config.toml
d_model = 128
n_head = 2
bias = "none"
init_std_qkv = 0.0613
final_lr_fraction = 0.0
dataset = "wikipedia_en"
Each number is 500 + 50 x the weight over its row's rms, rounded and kept within 0 to 999. Layers, rows and columns count from 0. Numbers have three digits each. The size before them is the row's rms in percent of the matrix's.

# layer 7 MLP down (transposed), 320x128, rms 0.141, rows 3-74, columns 0-63
101:478519522506542518491566519399477537449532423550561455437397464545481497525547417469410519373593521479617526458460469484557439515454455359494511468471516477530479456409578548475463535468519518
101:481437521486452455499533517407561474513471538486492506525487487550490449585364533470529505459502467412448505465567517486508417537427575531557420518529377486439487503551516446399437461486483488
091:526553572449428525507532584489546548515560476571491514506561640478530506510470482424486543581495510459524470439519512590541562568548540510497412446464436413549468469547552504397508420605527454
100:497490429446410552487448418554547644492475547487440570447513504557446418501381463529499525583403440536500525476486506570555454491555471420561501501522421563587463504516529556530552537511566362
099:444418507516494505546588502485560473446506495510518457546484467454600411545444456513498432540504473560488496483443477503528459518446433575480542471463492547587502524488516420508443532472455462
100:560398555552468437431498558552495585540452516517353515529557489537478538452483511430458427481448493492579496515440456548480479527473472510570558530508478511515421444582478511438493519493535575
098:537466469481458549409547497522445509518535429498499565550538569639457491538493469550502556412462623545537447452565484518470533555566495477523492473467459553491572557497560485495450461480505500
094:478486591547475443553576536577505515513464602491571548433518570490501551556396519442481532591497434479539554521495455516528610494476405455479483546501496568447467400468561580537384527451507458
102:471426555513476529520637445524536498558527554420464514520482562510413484417399513542542446488532525545452370570445490431521500430529476459442496514493454505559455476453426439461435538516497466
098:508460485499428538575479509483523501553495456592488506557539510491614426479551454494534482524435438594531470504515454348515463543479534440523479580470484525589467522481468436436439522379464546
099:519594483500445543387522488495550500523591540488529540492535505458367396476460432448510501423394474466390590499541412534525452489450482453464466388507550477523472501430546466496509498454403523
105:538537364515522540530497486606443481459608608466474486515496489573479475543441612571583494476449391496504473540545486466458544596473565504438564444502596486406458509498575499472506563483550474
090:528438505449498552470426488552445440644505437450495490484496485481446476465460510553514531491532508478457405538477516496513559560634518523483410542552555470438506520460464468543537484515493493
095:479543539436439461497557552557514459494458494528461514593505528503542527468434495440475447452442484441529449420542559465533484486481623542477480509418460455370438505566498555469429519534404542
104:570484483493350482525595567549550514488542514553511531507498465431522424551419499553533427484502476514556477577499532529534545477468530513585479585573462472509368575595522537495515512492569500
112:528531400461536556505440529569476399569551443450501533532562391504507564462486435598431505514479470461480489500473538453572399573463534564485567431534515590542513458589459497557488544548490541
101:470454544656545494452507445545519567480616475458472465546519578436492474499546417463484571442530496530575493435501386494531498480476465533500643425490453595572518503557544470564396458491486528
094:566368443445505542551517486412473576533496578556484490523433561539527517559569526495438465532550466477510453432486555459440414546470548531514448490466496541522583484572519517497585447582578571
096:620560500510565458531489465433525439528522435557485454451613502501499483555484432419437417495453546601550411414519484466436514627422459411552526488516512425587524505541501537483518477503541431
095:472520460474597572441511472575457411504406559493527440414544503504481584539436494489542529427502593482558497537534494441549473511471557492479533619485452519532454477577555443564576529448522497
097:586559625490560547554474517508514442457513527502448497454491518450523594439501649482411468477479612450544552524503478490476511505484465496524508526332528495480449524466498561449502553570390502
095:581505388478421477549508447462508548479522509448531433517563485512507556432572539593562487577496518507572669580586538481502572499436460518466462478464476546468539493457499433543518494487487524
089:450510437474562493520585447518550511485544530533493494465473377559500461541423536440480489441571384476426481427521546465523429548576548451506499514509536372506484536428544485533564551521456415
101:517603468484432432602560545543509558477479503522466446533507442561434498514402549439573467556468501500578508566489396474568384546482572508533476442608461546484479426471555511567458520504529515
106:493575537423440623511543514361463459485574521431439554488539472454516508443444452465481494555512606544515523570546484435525611540512497525503530513390478528499499548559499501468441441524508532
090:514574509395512502484530524476467475493492476553422537534556585425470544537402434523506467479469544533506536451532511505564516446473399462505475492458550468531458665533493473574545494382474501
096:488528459464545459555518553511535503502413552507474539503502536441577609521522482500520306469503498475530614518421427531484523457554418508560503523544529483515531419478587575559526482482563530
100:453465457504439395459489462533511496449519518508486561473462494544499533508535489460514501460528411447407552490455496443486461591476529491441533492597461475530463476483578455598538520551509474
098:619524504508509524497516541483415455504420476523435518501576416462488428488594486529491439586466530535499423534519434497455506427448588528463502463543469539403547481557548485503427520464535547
102:556423380481558528440541577500496501495551568471524489619449455464517435449498481482523509527522475506481436496425495523487517520581501460569427576440482563536526497556537560410418486532512544
113:507551521473428570533498480471487485489498504453491439417616538422505504531479539581471525606472506514451521455466469502491514582504480483427559469540489505517474502462555445449519509558477567
094:473501467494496498508476512538446541450541492558538424483545487464530454528485571501504424468512490541417529433465606574431460481544434430488493567583513508577542470421440621541592524462508488
093:453505547516427497489509507448528514482531473617501545554480480497466614455422414502425511494536552557495544478478480630403484533475489518478484482490629396504502478468460519506430427566576576
097:441471447553439484557531494493581462456582580543573437501469505440497496534501570424458559516566543457400557565508483477516475549573429374510569585505430512468464389581505531430489447569431466
093:510448449572554530530550428495497475457521549571566570544590512468515420465439476523405454456471507432459556493519465430444448449441606536551458436549454500492448427482431558540570478555460516
103:469474484556536513561515588454551482533519569504584515558386497564446573525480484490520476524486431527471471510465424547502427578552470581571557447463453490522436448348516502464531405558499497
126:579461392479431512510492517494470489523524541524504508504476516503528465507472523577509466463586531501497504581486512447522476489554442503542508457474477540493510476435491516495490494537496462
087:518511355537574554539480530578461444542451533471405554499422436460532469582531446525408468480476427400525455544402521543427601518624497465523470458528344561569500537462409476535515460546484465
105:446453466414570550503496461531498389483518455520417494541461504507438435423549519476533490481558397556539486461460481472533410508407505579458545452500423553510468447479393454546408498448582477
112:465428502509500565438396508500465447552541510473477479601524526554513431614559577491527542512561545577557412546551437491467533556575580546520422475583586536532432488495510522571507430584603529
103:477445557547560585525537575438524462519472453422489497549482472549510548443566490570425543567519539549470480543511457413543528502496509617525477504470607500442524427506387475578434532449486495
101:512418558584556394409481512462527381518533524543516474409529458486518501401451559496520388531509516504406477527536516526544440531551486520511501454493562522504592417519586589505500470514514545
105:450570522621456471457512445461468526463503495509492557450511518456470503525494515471459493508541604574477496428520556522587566514587541590435488462504471491504580420632514527454439527483471499
099:548495508439519451475478415565450448521437475549495518478530524525529563514452590379440420563466590520493479518493527479491557403448585513478514515476496490569502495505460524402558515458518546
107:510628439475478521448481549569462579517521462488523512567467463531456479487538516601470459474509461504449532496492470487458435522498495508598607505554560456428451459513482507496603621463525464
098:443459451443512479413493410477474472515478549498500474505470500517494557532531520511458433512467531472524496515482450501526528443488608457458492457486617488385529492543505423435428543477569564
109:516447424540575437523510484511530434595484592512403518468485476489402454454469524460404443611406509464438495484450509469586407499505491467578567530464487469521472439455463517523500451536564592
099:487400461506546538467513499434509449532482505443546542515433410502508535460569514504472538518430343457440506474585551519438576561483515515567415594474574513548588499462443510536525513479486566
095:521509412455522436469510505548394554446454499461525493460445487546524503558625459408501569456582497488589529542451407445556560550480561506390434484551597513506438537593420477446509546583430555
089:457567465409422521494500548510600444457461465482376473602475515455476554470525438466565511476466410504508498560498537472488477579497508442428528528562527493461503579441480448537477604498461542
099:508597438556547536526592394526434484553487415541549504499456508555434497506502531596525579522473509451453485470484573478512471541426521521510533495500481456584502478455487596407523472505444499
099:475441492479456628578546417476442543533443538522475525534513544509497510507538534407516460557532465577448538450446485504506448516460486474487589479481553504398489498499406433478481515439516610
087:566538521476465460505484455574440462481512496508508455447494483491480485465467595455490513560381387420532476587441539500454531458535406539514501588615449517489509526437522575518554551495475535
103:454434547549489641518455446520468503541506316500486484519546476590493495563488605463509529583576601488545464470565440544440546481486419409509483470522446574473553495527461549505510498450555519
144:509476486424504486625594486468401436537447484461589529507510472575475489511512456560475632520428536408427494510502489490495482532453417473432506539480433500474461529472511510576378511544513466
092:601536526485470543478505481488523395546546544528576552478586458500526522552545448511528447475547540414542422525558543507534517466545437515483500514539461568498437584515481463386415516525503396
096:490431642474510554526415446435473543529489431484473480619513549502488447462490483501516620444521525516536515561431418492370529529511557445417427548511447503478480602424512499485466491553457550
099:472475441491506490489456523446552577563523521529536503586391621466595469500431533502511500477484526451521451464435469517531519517579485494566565440476523493464550475557549462516550444398472432
096:505455523525554478531480530461525495558448493384491480549523549517447435541526583504635521483491461594467483455438440484506519459565523486539579472486385446495527490462514520424555478528639478
112:448507365559433539458482544488440459515404460425439500522643536580480485512460495500410470494441526607453490504492537517532579516488553422542546530472502471485462486520540437563520486557532464
093:463590550553450543453446501476491589547409455447538502607566542549504493530528478492527572544559559550478510527480465566504539445504527522447486507502557512493502392489609534373493508513552617
090:475429554565529427534570526512497492500506474438502426419475510548497563507471564603540516503603465478641502507590488445419536449467568556465516611454480549485534488491464438490489464519464519
093:440450450546529500423450498501480447519491433523561558507470583504577480503532514427609556490501515560393602389401551486512500515523496542479442494586559452435443544462514483543523531498549484
099:462528434523475535518511554533456510496477517532556484502545425507579587470518537535532454525573445484587519521508436560469427537466471438446432465533517546514534434489578598548548514458497544
089:577440517465573444458559536494466519468480395480467501478539494438470444458430509436511463480467524513483496402450506517509543471550446554535569555484507418467575591545457506475572571595476544
115:450561459525479386495481583484528508586469487390555488516538477464416549537467459474461521551546552441493514489487592411573585567458475493563501522509461523544512501467595552432482540518471531
087:540449477509557488480508543495471453549476458574483502400489483434453485458424508479533367467533630499532546566450528518522513498463434505536440543512608407484505550564455402537520409492516464
098:424428547519536519510555508526542528429435432456520400436500558478560531455530489412444518479556466524494437447534494526512574515539547552424509486550545406505523530439613471481480469571453441
105:402430501480487454475504531471533478431499534436475451512492478519445413517433512513571467576575518401544447522441465514464589475591547441494408534439525457580529537517536546469432363430504409
097:523459471557456458474464426496558499467481561551503549427518576383511476423550510528514360574480441490438425439486491558469527519470527494558468596498482517435616452568464488424459425468488473
106:507504447412507463508593393516544534491510562452488460482548454430530550507512512382580505548500494436447495494525644547537497476511529502503540569435420584495465514387505530431442506497469522
099:493458486437554418475538506528538470445513582547420474456443521517421521482485520559562581536430467506432501581546480407570508515617460561501480480597586511574517523477531453521474445547628419
# layer 7 MLP gate, 320x128, rms 0.227, rows 4-74, columns 0-63
109:504426578505504540418525491523458509530495586523452463500486536491459452535432481439562461466514597554513478500446570603450526436551532549483472482480606537465456394542532513530494533660500549
092:432468509587500577511468468537416493558566462475410479434437495457440602622439472554533557528549586496538552575455474520440545486456534438456548458402484468489519455534537476542503479530523433
097:451469565519451414536526439458506510560441433514524514478516473494477523438494509476476499540507500486500526465532587517429414490512517470564452477463520635440510497600483521491504508439562511
101:388528426501430536544588510487388492444435467447463501489551468515565572499544406606566445537481530498504474464555519516510554451524472565471510555553594525502487446494530527485469495521477549
097:459518469528505514602570516508475444478544462459533447424557420447579415535584587452556539593513522496412485483452566511529513425501515471504440567548554522498438407451468471402447588433439491
102:555469363538540453526444501511401498446499497356521500507456484482486524493441564579574465539545509546491501600446482446390502570507522521500631560537472497535514458412476527562470501478545520
092:442485460596458451518529504523506435438434546426416448418540542514581420498518445387485495570575459482502612502550461529565453464503492473454494476478430557534451494539493463541458529549507510
107:400455470598580548559598486605496438542489529532575455499338498458556540485471495492525412537416461524531467461541513548518509587548464500509531470590415520478535497548438569532377484397547480
097:529538440559512498533462477472567460460459516411587463512526548544389471499476579526560550518508536381591548406522503492619496445375503524528490472542476506465486503515469563618544423469415482
091:538475595482508431512481539537483506481503469380537462522408419450549529427495463535525461572475549493549453436505595499490445578470541463498496490498447525457508570525468611517404496567552439
100:483569479504510516464588476362503505457555498462518389525457559463528472499458517491551507441594483563374485554429471469447572491550541430524523470503573486458551578576522533477469485584444475
089:482496577422581466531492467536500467498564484569503524428540479510427475450605499448424481442552515438488426467453496485558576559608514630478505638513480423485441516506470446530526467534483453
094:519473533543529526415547443476473464457433515503528531520527536486429531503509480568562543552557481521470498396480523635544510483507577496511441406476517476504517505474471516468464536465489464
100:428400479560566457492475450486455522520446403419478506593494477569461547545528510494428488495514426483568463507528520415390567491487485437501470577521512578490492532473543611569550504540556486
115:413451501527550453450467466543506498445478540512489357478381506489513493534431538600487412459540406405453529509535510494577512472559476489435511520526529507508458517467535513485458592509513399
092:439488594509615458460538553474509561551505494473471478508577465491602476548481577482486508497447469488383427540508500535603427537546463431507488538606488449451468390492594501447504476481439455
092:471558465504567433468469529435521483494399556412502534485480496588569586593569553515549557556439543529484535526448526529505437590422525495550466516518445420544454459454536574430468558513519536
097:500461515410542465549543619590432585527492524501540440425532537531509552436513501484563509490511560470383571474511481559538503441485568545514515520477553571578489447500507437541482486426543553
102:466541561504569504534482476521422527539550447500498378517530490496520529481451600493517469475536469521456525504465546539518544536509536538540448505472507509406574371513536525570462550472498509
089:413509397495516485466527452405528434520521521476458515482519589465462556485488440564421612498477356455476519540450538562464463448483509440529503510539470508527537603472545406469491462445546501
086:445486484490498548488490512518588507348457489444447387510523585465608584474477493391571471413465438541486403590498534550510450499413475500429558554496490580471454494572539559543566516540448544
087:515448526469577466452546484558537501472480468559439478499452527510513573514471495503488555457510507567512523427474527393505646417574459450486528426500526451515443508514471456491556527425501431
094:474476524520465538442503537482490484502449494566448482516525501568579524525436436508546527550489463463485550454507590429464480420444572574426554490449468487506545443466472548557493544553515544
113:520488466509517499512520474498529490451542497485385476444526449442440513547441625492568497507586458599525488407511544507507462506495483473458457487559471492472536471548487486494519473545459447
097:455527516461561465475543463484541592452448422446492447487459499438533504398549555450583495613515484554470562585492527447466471476606555403470518520565465533473528491433516479481411601467452564
105:441466541543514524468541448527452433551527434426511600526524461498469490447436542498502610544489501439482444543428432434422566472575498488468572462490458490553492542533540478409400448547444523
105:510574434489538511539504565415500464489562529502511484511563469470541554482476567519497538555522536447498522470423462547589557528587583577564418479401547481531464408540466495422541406509494525
095:492542462540540533518501545561529413448504563561504495480504512476505459515532548438452389534477504370494484365496494514524509601406506410456534505449479543532440527523435446514554418453508494
097:448546554463508489534495496538421493547478494498510369555507472521487488406525504506483554427522438492561469432638489471571528508462485454406423532551554483464525503523479414513481564542556518
111:490572450460545470458501431432489610463487459522381448490486492467467524593435589541585462570498481523442528537472486462514449476538474547508522477456519432436492446459498490392478549418564543
105:495617466504555525467535508525505470431469497508472414552457533503459471495402472486524539528513570456487555512527464519514567514538510508422578488502543487526466527546566513439441448542598453
091:528618494526588584534518508515565523506475509450430453507466530613507501541519613492479528506470529541569433483518467410476456531514514483501454579448463557535546431544500443525527503538487605
107:449517466528447506393495549505493494402498501525460507440520481509464570499467519554509540467469558454451529513531570477570535492416539550473474404537540507490473507429500500554491486504577424
091:527456409467463463453539489434546502471522570521549601534530375439462544438558460449376489523441464452470487515539444533510536454492532603546503399472550420483477466555432543492500536490447421
121:435399462532568530544561377486463491561509543457470454465549532417562508465443534468501520590519527444476490463552568381581540467480481516459489510457524538477548525485538518513394488445469532
115:484508498460512623507498478458546436562520489448544477539526563504571586587486515514523562503568419477517466555548610523522464477376533532510431492503574579439491569494571516507493520545535396
076:556492555456504501540551517564414608442530467463571569545475492552561428422484458462490392543562465459471528564518481515495540611471563425521547423558453582472424431445507485490488454439469629
106:515476520547475464444430508448519484542524601551581478546446521546471568544472444474508482482423549518466591482536523479507566476545497528464535437608575536534560470400561547542437497598437601
113:530457510496533545459513493431456568536451492484471570576610569515453474502510544503483453603429491424486473517456587521495599515573433460547541505615580504469506606456541481522429516541532456
102:456526537533600471484539443533506430516376576409422479461459514485517419488460544452555423499455462617511552592581469471529546469533601494565477541506527510546550410495462533387476495551491459
103:427483443503499482547507588483552437410617501479390495461475485527413458556532572522489470399475562471444517488513483513544504497466485517460504429498501499537482550631477505668536469532494437
099:496566536558461590553534502536529537488433467483441509432455490539542491492417618457439480469579488533551550518564602482446551518489469518449517482458450525532413521531488510429551491555496518
094:525592579480503434427538472490499467462515578545486458571493558438575521510444468421555450502504489517434559459452481498578450349427413471569499452426477546453439516411511414520513536513535425
100:532576478515521537524592476536554462472454548447476486525468453504458503530469482436520442585465571470480446503435567444364451548484433457493520459520511534487434412531471503514645531522542525
101:487524495588550529535508473609524538496507430472589475467457499510518493545487431458554525434490515646505533563546558565464477480507529475492430534536492583561427519536538517419537514477502493
110:351473592563521510504483562560465563435550492541435466454503514422590543612453481589452508478426438493470495521549520560553555440539427533511527573496496518477476486479499502509538503519474560
089:548521476589518473522552442559475469497545501557575504434469503501506562401551499438447420531576516556521436391515527493493481404561481506485476436455526570471449373542484594520523528500456482
092:479479492507492509516510523573551541524432447497590504574597597551473546615524518576528470448519414501504423485449515582544517465496458453454463476528503502435548603464477482475444476435533590
084:538515523456463442461541509599432439551487500597589439537484540516673469586475552503509535537576492447499554520481527436545455480509530462402504590473470505518538455459622518436512568536449581
108:487452539475525498559502573548530452519517508417555468574569465393484546477525575501568547586386516473448530533489522479544462451467532555495500512503499534548435538495381508501341486519508493
099:513512468441538500528515440495489401522446485492443533461475499464518532493565490503476528570598407497476496507513508529556500521599379471474431428532455496512526437483566457422508481560437586
089:547497461504497434427438464466458458568460502411548482512585547525486466512475527472605456476493499472519493613439524495512550455466494510544430521532579486455492582521471519488537502486512594
107:548352501472480457592517477425543497424542480526522497534470526424497572548429531534569406461484536596539510482568528478480495462453487462439460425451550465554543479398487594521471410508531496
124:511511466506575517523555429479581429539451480479527577547562508466518454554507574534525487496442462520451503434467518430483537510498463460477525472546543629526539547398506444555348497536530452
099:458521470503585483495458500481540494408482471484409475447518511491526509483407558501542498515500418408606474541557439559466495470421470501507452476521482485486481464550446507508522480423478519
097:578460465534457377602545447496561483425551523447552558457537463497475514494487480530543525466541556609425540437486544509523533551505491570556522456500458511410418503485461474575524488501505465
100:473555497407623414504538558537523462494450448547489470523547597517589513587494529532543599509464455544524505554523490511449545487565512412521485480475530484426464472475383438472510524494533560
107:584512525552547449532468472564474518573547506558537449565523570557511524582560525497500410469551515500468520477433574525515544533573491537526659497442517408518483440470591546478468475537537528
118:473466546469525474594530442500509503566533537482520532498563491454567553453506544468533440522501415438502477535526591504475525574481476413445509411491524550546464542517482484537468525445418502
095:504508414501505403572498515500500464575506472605543482512477531534493580552530474589440477456456431496514487522476565555483578502453442510382558564530503595497482482564549526460496522406536568
086:598461441604519502474512534536493508420488488510519448485489521518572564498547569521514573511615566525578480565414538488517518517478369442499537475559488506346430459570490449576602453552539433
106:477576526463588550529551510396481420542513553523472486529607562533447552451506538472437467492409428497473434529506504513541553576511548471485490531536528515552606558512430521544563480542425507
095:529530529559525552435492497466566454449554477492587495493512477500422501475511464399493492519581499532613502476468556487483614545515524521513583386530443475480506509524490495572483414418445479
084:522437439527533497450427450460441532535519494496483562485513424538540539574492436544597585539461491552482408475464448553532439581482541440472409564580521510494506539486613572511493504536528538
104:495467488506457505535522451543539502445474553495535390523471488483523589568503514533470417559426512573519463503442441502556511454413420473608535397462515500571544514519467490521537583439554448
079:556519555546489491496590551462475428507432564451554598618577511484466507514573473469466503500590584392481517528554556469473490513540350500533479521524554501556464533483496529484468420544466512
100:596582612510616453505579518567525456522489466486465444484537535445546500434525458544597502429496461534439483534599446620564500547488545564532435493536502469468481593596505424489476566498507446
097:456457520453522498553495477510540428510507417503531554425591467488402484551448608419496557403560521479569400494404513483573379537442522473457464569448435469455511541562469533509578488585514465
092:448538593484475564489511555559487480568485434467437462494499457551476508486514484485470481596554397526507456581468492395461410521428476470400582475422394437439475536541473544573538555495521439
113:534459438539483531482589382536466631474434537536486548473512567443555526560533555554453529420508485491540496604455467580476524520512483482576596489531445504527496493459529399451441473458578498
097:477455523491514429472486535535429521435503537468433423499549462496483573439640454525437505523431508497505472532546539501471480501452560459532499426519424510496554561542564545544520525511625450
# layer 7 MLP up, 320x128, rms 0.224, rows 4-74, columns 0-63
103:497549503543465511571522533416562419513493489563499465446516514533476377540410461488489471434548451510437524457486435419415525562506551472545566533452475436527436560546471524533426490436479568
094:502479525540457582547625470522480441493535533439497441570433504533424465547516510530448514461459502544491507519519560516479470479475514430523500462571352485569576578439457443553540503528594541
100:510436451497519436495452359448509463534548501531524461433525564394454455554548612545516506484529472495495541574434535536451495508541454511594630534560515572479542453552451438529500504526513552
102:516523569463514520520382425412452528611537511486551563460443551515459487481484469495499493488434498517431477507469376523397575555478529399426512453495489525523511570460497526497516455532458507
100:496641507464521473535574504516559534475394501486447435488560503491439559519519596514427478478532457527494536477474414533578489489564484460456476428444541426416531540457526479557599448455441488
106:431437546479540503562487463468418433489581489475524517485445528445503494544488438477521529476414464460588518490610497545636474519456469601509482489542550585497583435486452548506421586499479512
096:493545478555519502548537560559521477537463504607625489499462563512508540472493498346532581451492431584498496500483480505507551465508483531555458472468489516449554466543509505524440496486500547
095:563448454511531544499468451557485535454523615515448487601491447606499442518600527461491525506471553423544546608473567521480555498502551423529427459507437528504511490508596539534483584505528552
104:544485448480529556436369450576464567498574540490517505508456428442506526456450497569408426515461465522433510554501449471459456566556502500489417601405492496524485482514497522511474532576512417
101:448432501456525461587524411446482469434495424469515481535502500515568527451506470476518544577546488477512609435447506424494468482425523568494570552556414532467552423572448485529443459464528464
106:500562424598475427540455445547519401458558371508430499480502517479478485533451549485520448501500541444481549530405572604517511572519452403473572423583460472483495455551447570577383521489538514
090:529593518504492519496446476533485531432572512547536468458552535486509411539473451461556512601473491524537564463469462539510532462426459526477556504559429437461526386439426469478501551616452558
096:536492538554450487450481457507466538477525568469477509459447548463482524424454496534527458488552458469523535508435490534466620449535426430446544433528524513520538406509425438623400401553528550
106:506528472446645534494434499547387488538572525489510467506537525535553666501487459453455561526520478449544556489540569520519472496513581544514577385489481484442505471541493481606541450469434450
117:439536450589400548522422521530422488468367525507459509499537469547515459531580493524467542618449578554534577590479451570515569495478516412512495465484503553464472531502587468553486506481520425
089:402462484354351517552459477534375477569512484501423513439497533522517549581502540466508540458501467396531476517450546564465501443508499517496494441383538487581469505509511527502450486425418552
096:562602558561453508466512456533495506494507469527460524447560500414401542420524471483542439406536567520478476518545404502585513497475483495607493475489591392483509523451466558441539432510474491
092:515368547638547500525546454573423499609494549544469584519425548497532559548506446460550530494480614480471531550502435456419571469575452549491513553430365526487528477475473512450493536500616431
111:457473527510455517438578487465447488544500511572568476455514519472484519538430502547492526484459521412503496596468503466517347537381485398587492522513523494570506412512535557533567486488541522
087:464557441486529549526535419478480548490493503446433505532419564582517459468473444566516485416425413530467410449436415521493512501451446416525506503568532474483547561478582471471471421400544505
094:508444571550501486472573533420504461467473490532421517419454611451558485570455555435573365488549510570400484488457506478529385479519450511495533508488497549547481492574537446511492485450564457
087:478496494434472539448627503539482577421502541478410497486474558475521481520427493562468594476599563557489434534456487473527564551512542537435489460535531527470595537448528490487474553517502538
098:557441566451524589535584442460515511582514510493494531436440481463562527474546449587503468494474598494608435507581462497543433428479513553493604461564519520508470524513563523551472553505582472
101:535527419472511582482538424547509499490444500562427465419556480507479476464344538552485484433550490532561439498467424578532556447463447522522464436473502452499536463574502384544465518482489540
094:494505512518536564412465527548500492477482538495486454474605499461446478527411568567516393491516417448579480527459487482526436543553468458461514515552521438587486555555605499526399485505471489
096:560475458453526444452540579509559572450408526435432508562507544497556432420557470527534429526482511449530566468491519422531453476521524472407503464500470527485608450491461481450524514534452483
100:452436453495532488455455507549487486387493477516502619469517391502506547431524441439491520502561478445458481456505488596494480580517455517518516462511487434518453626403477464564467468548549539
105:448522548510514497465426451500476509451477456564407472481517488570451383496478544429459437529506450505466455488489499491487509482527559531460504493534499508491569455554516439539441433476438525
099:499464575580451516491509546542462518365480480473499472374516419399502486481500418499503464460541450420525523569483421480426427539528521508500478453435471520407538530454593475493480486474497436
113:422536474433520496536510527488457517421471539521398421514477533611472589520453459533564490500456469413499512508541496526503447462519452443445615534434541585467594550543497456500473457487612518
098:465538511404507483581521469491608503567447468435518513501540485499498505548474393480446480483482594522476505432521509477476531465533514573460514588482463480504491451526491467525514468461598583
095:494374447548470514460526438466474503565466477476471461448465518515494520487604499458466486550518506558501463406512595468429437556406456453454485497532447449473603531534564458640499609467528440
109:521539529417514445513500470564587532527473517556454463540423502537483588543641558567423557575489534507440466528606465492463406502545553477569541578540487565519495564509534530515435491454438528
088:505506552491461511452529544510474567429443509464489534449446567460450495555505515445578499412438491465480540544452480450481626570573393487368561541463511546506548622603549498505437551548514513
111:526437602463487520563443525497581532397471561558513535446501510542525459585525457518488500445558425560497414451583504566472551603499553383540469525519456390524461458485513487453449418564464515
105:519523497473488451553460701566484604476458526485468477490491482503476468434610517444438480501380610486502444440484464554505517550546437490520503552490563442449521531579451524435468447505516497
088:491510585518455573487485454410423511480494505492510409442589511454521508410522528498545534553531553459526478414419586505470573482583476447472485528529464482389470506498461474508524461443509485
106:532467488438556623496490570492509540556545522503348526493445553505453416356514506380515572452535612453447505560494464431507496526501552515456566500569488510499545510523495523462447424476524548
102:511430542544516437464479394503478529471417504578483562566590495550435582446439531479573523521531432450517482479487517503494566602448419537432545470483452481496456466505483419525466577540428452
097:522455521560566466533447504418521557559567464404469461449505495552545492540462475524498520509422561447543482472512418427504512521530519550561499553479487502465580457460549602472485506442464493
101:487450492517506485462514536521428503494496568493476534414558453473568573505435433564505584441587521491460542435475557531521579482536509505609465507595589556513454499403546514581531535492519426
110:463629570508461487503562521505514513472489475542488532614498526491565584581554509471491463514459482541530477500577546548465539512551455512532592525462496552653442466562512522448546421544500514
105:552409435560485488519470486469499491446430453512535558446514434536435517531493420470443438499482463416594444544569577521408543461476597473591547431478448501417493497485628442565418446534594509
103:575500558498451550497474551472478561602505571458421506574586646529617477520448501539469554483445416477596393486486584570471422590467546462521503466538540454621476479512545469512433597457510560
103:534518533489367400533458475520570478451533511540541444593420494491516573458380509479506530488474508543509538393489533572460529501554519431474517472518508479485445471619393466513544586426486557
108:482544464573483450505437545498483487574416526495486561528540458454494486494507417540531515481464492433496462555511512484472531517512517606525494523534513432540564589537471554517460428418449515
106:453494623544541499518517465545479470522577443519488471537434507405416540526499513477550585462534483540475414553456546507577480525520525483593526448516493615488510570493558477519486459500409481
097:534490530453557539473546500567537512503489515457434557462430441631495440509544471624478437472385509539508524427502518607467513428575543502553534446526527372442452443542450522522444450539580534
089:527468422533513534520517471466544542436495564491444484457489515490401476451488552656425571527532539538556481555523435477494485407477483553501415398455511458406504492506547610429520470522507460
097:533507511450502471529515450469427556534458460487469499517400466580477544454437546500493600593501586422584480457439501555489487597451544519503550432477417434427496499528408449546547485536467541
098:551461637467419474436555466507507501509464519470482415507525583519459537395497427567586423435533539510523507457534489490416592425541558492451484513442596516543465482480461414502407480518444473
090:503611440503581531512537434548462544505538548559531480491507542458504524455538547506465407462506546552488465547504511529407513485448448563535552442549510492472513565545475466413526479497533602
112:498516506492439516476508543508515492551528493512484530554643518394500499541571488420408521518522527428404501467433560512504434561518512538430424453461468529478520497533483498527505556397501402
141:468540448470548563512615520545462511510508402536521505527507525509454560606546519464561438523441470537432468430462502555497566456523456499523574472554536573442448503464609520486462540516464440
096:503541577517467566579502577472479476522484510430472432532430508501485423398480523464485552489553500598464484508442440488478595543529502475459534507534426501533507560506534474522483416601555439
101:548563621539483499535524513548511441538522533526522435440498565418445579529513496513496431499409517440501499523440503527609488529537535437540421505553435503531588538459432616558512448417530516
085:578392433609491480478428512496540506449561525425510498478553542646572451444448537479513543415472554414540512547484503564505436474533468537537513647530481468388450517477510483544547531462506534
100:523452523524465543400613469540551404353514553532553558484575460455477485448425508508559528496439576507492444616519401445534517595584535482462533522477407591477506491438434501524490459480499479
115:474538479468487501406475518546460482487545464514431485493384545508548542437476491432414596518474490528564587467492500473505525446477548495458515472523493581528436376391542530492531527632428483
099:527475517561461577533428544575608521464476515564461481459408486424461519444549493501363505431496607492478464515544496422479574487542561456502439477523544540524523541501497375476501479519449387
087:523438605459477496534475402534572533520534498458515542532492596470476531504440455538489467505467406548495547504595594436432528542481525549495575537495563462526500546477527440417458482417545367
099:534428436519485575537381527535501456493419485526548438469547462536575557454429535521536464486507447544506497550550521488579521481468500535488448445545433427501406524509575529360604448542486563
100:445483452460489463515541560503516521525439512524583565592539497536513541496531481589477423502401444444456456422511463425476459411458510433469497523476585475469463471429410503546491417459498403
091:501473484602448553557457486497506514467555386450546545579514418540410487546560408479530539526420497460469492467579561463472377525538494520565481565504426496554472508409491551514516566477517520
099:470518509449511545583498504426493519460436542477570507558485537535398527510509512473428433516523476512589437493608470473528611581424463474535480493475493500521468474427538383456538440492425497
086:449525457453550458496490472406440489447508456547482493497480559647624404606520457516445555508512469491454485485579478494528564499487466449460561491484535515492429510465517513501584475531475503
104:512418618510549558523448556610573444456542508569484439516432512502489494456465649481534414464535528507460492476527536553525367537476481544459499524516483457523527481524452484545465547532568473
100:459496556441500456529462505460474478570507501492475486544490547511439415506478550516458447539492421488465514423514526444508500537499510511501518447433499541510572569486523503510514394557505389
093:484501415574557562579575537481501493456440465510499435550499479670577498500556568480496596458495453542489519542567419604515441464528429476539430503534578522587416459523479581451523555466503520
103:480614486519486480472549534586555498543530626480496533567501419644462508475503537577480450511447507518462502508566435507498508420446447441532492343516482477457466525517458453564459518420535490
094:480477411468627574468566536419480538479527516500485453507496525386452473511537561565603431469492580484523475441531458515542456436446480504542481501519437503480562523514487585473528445474494548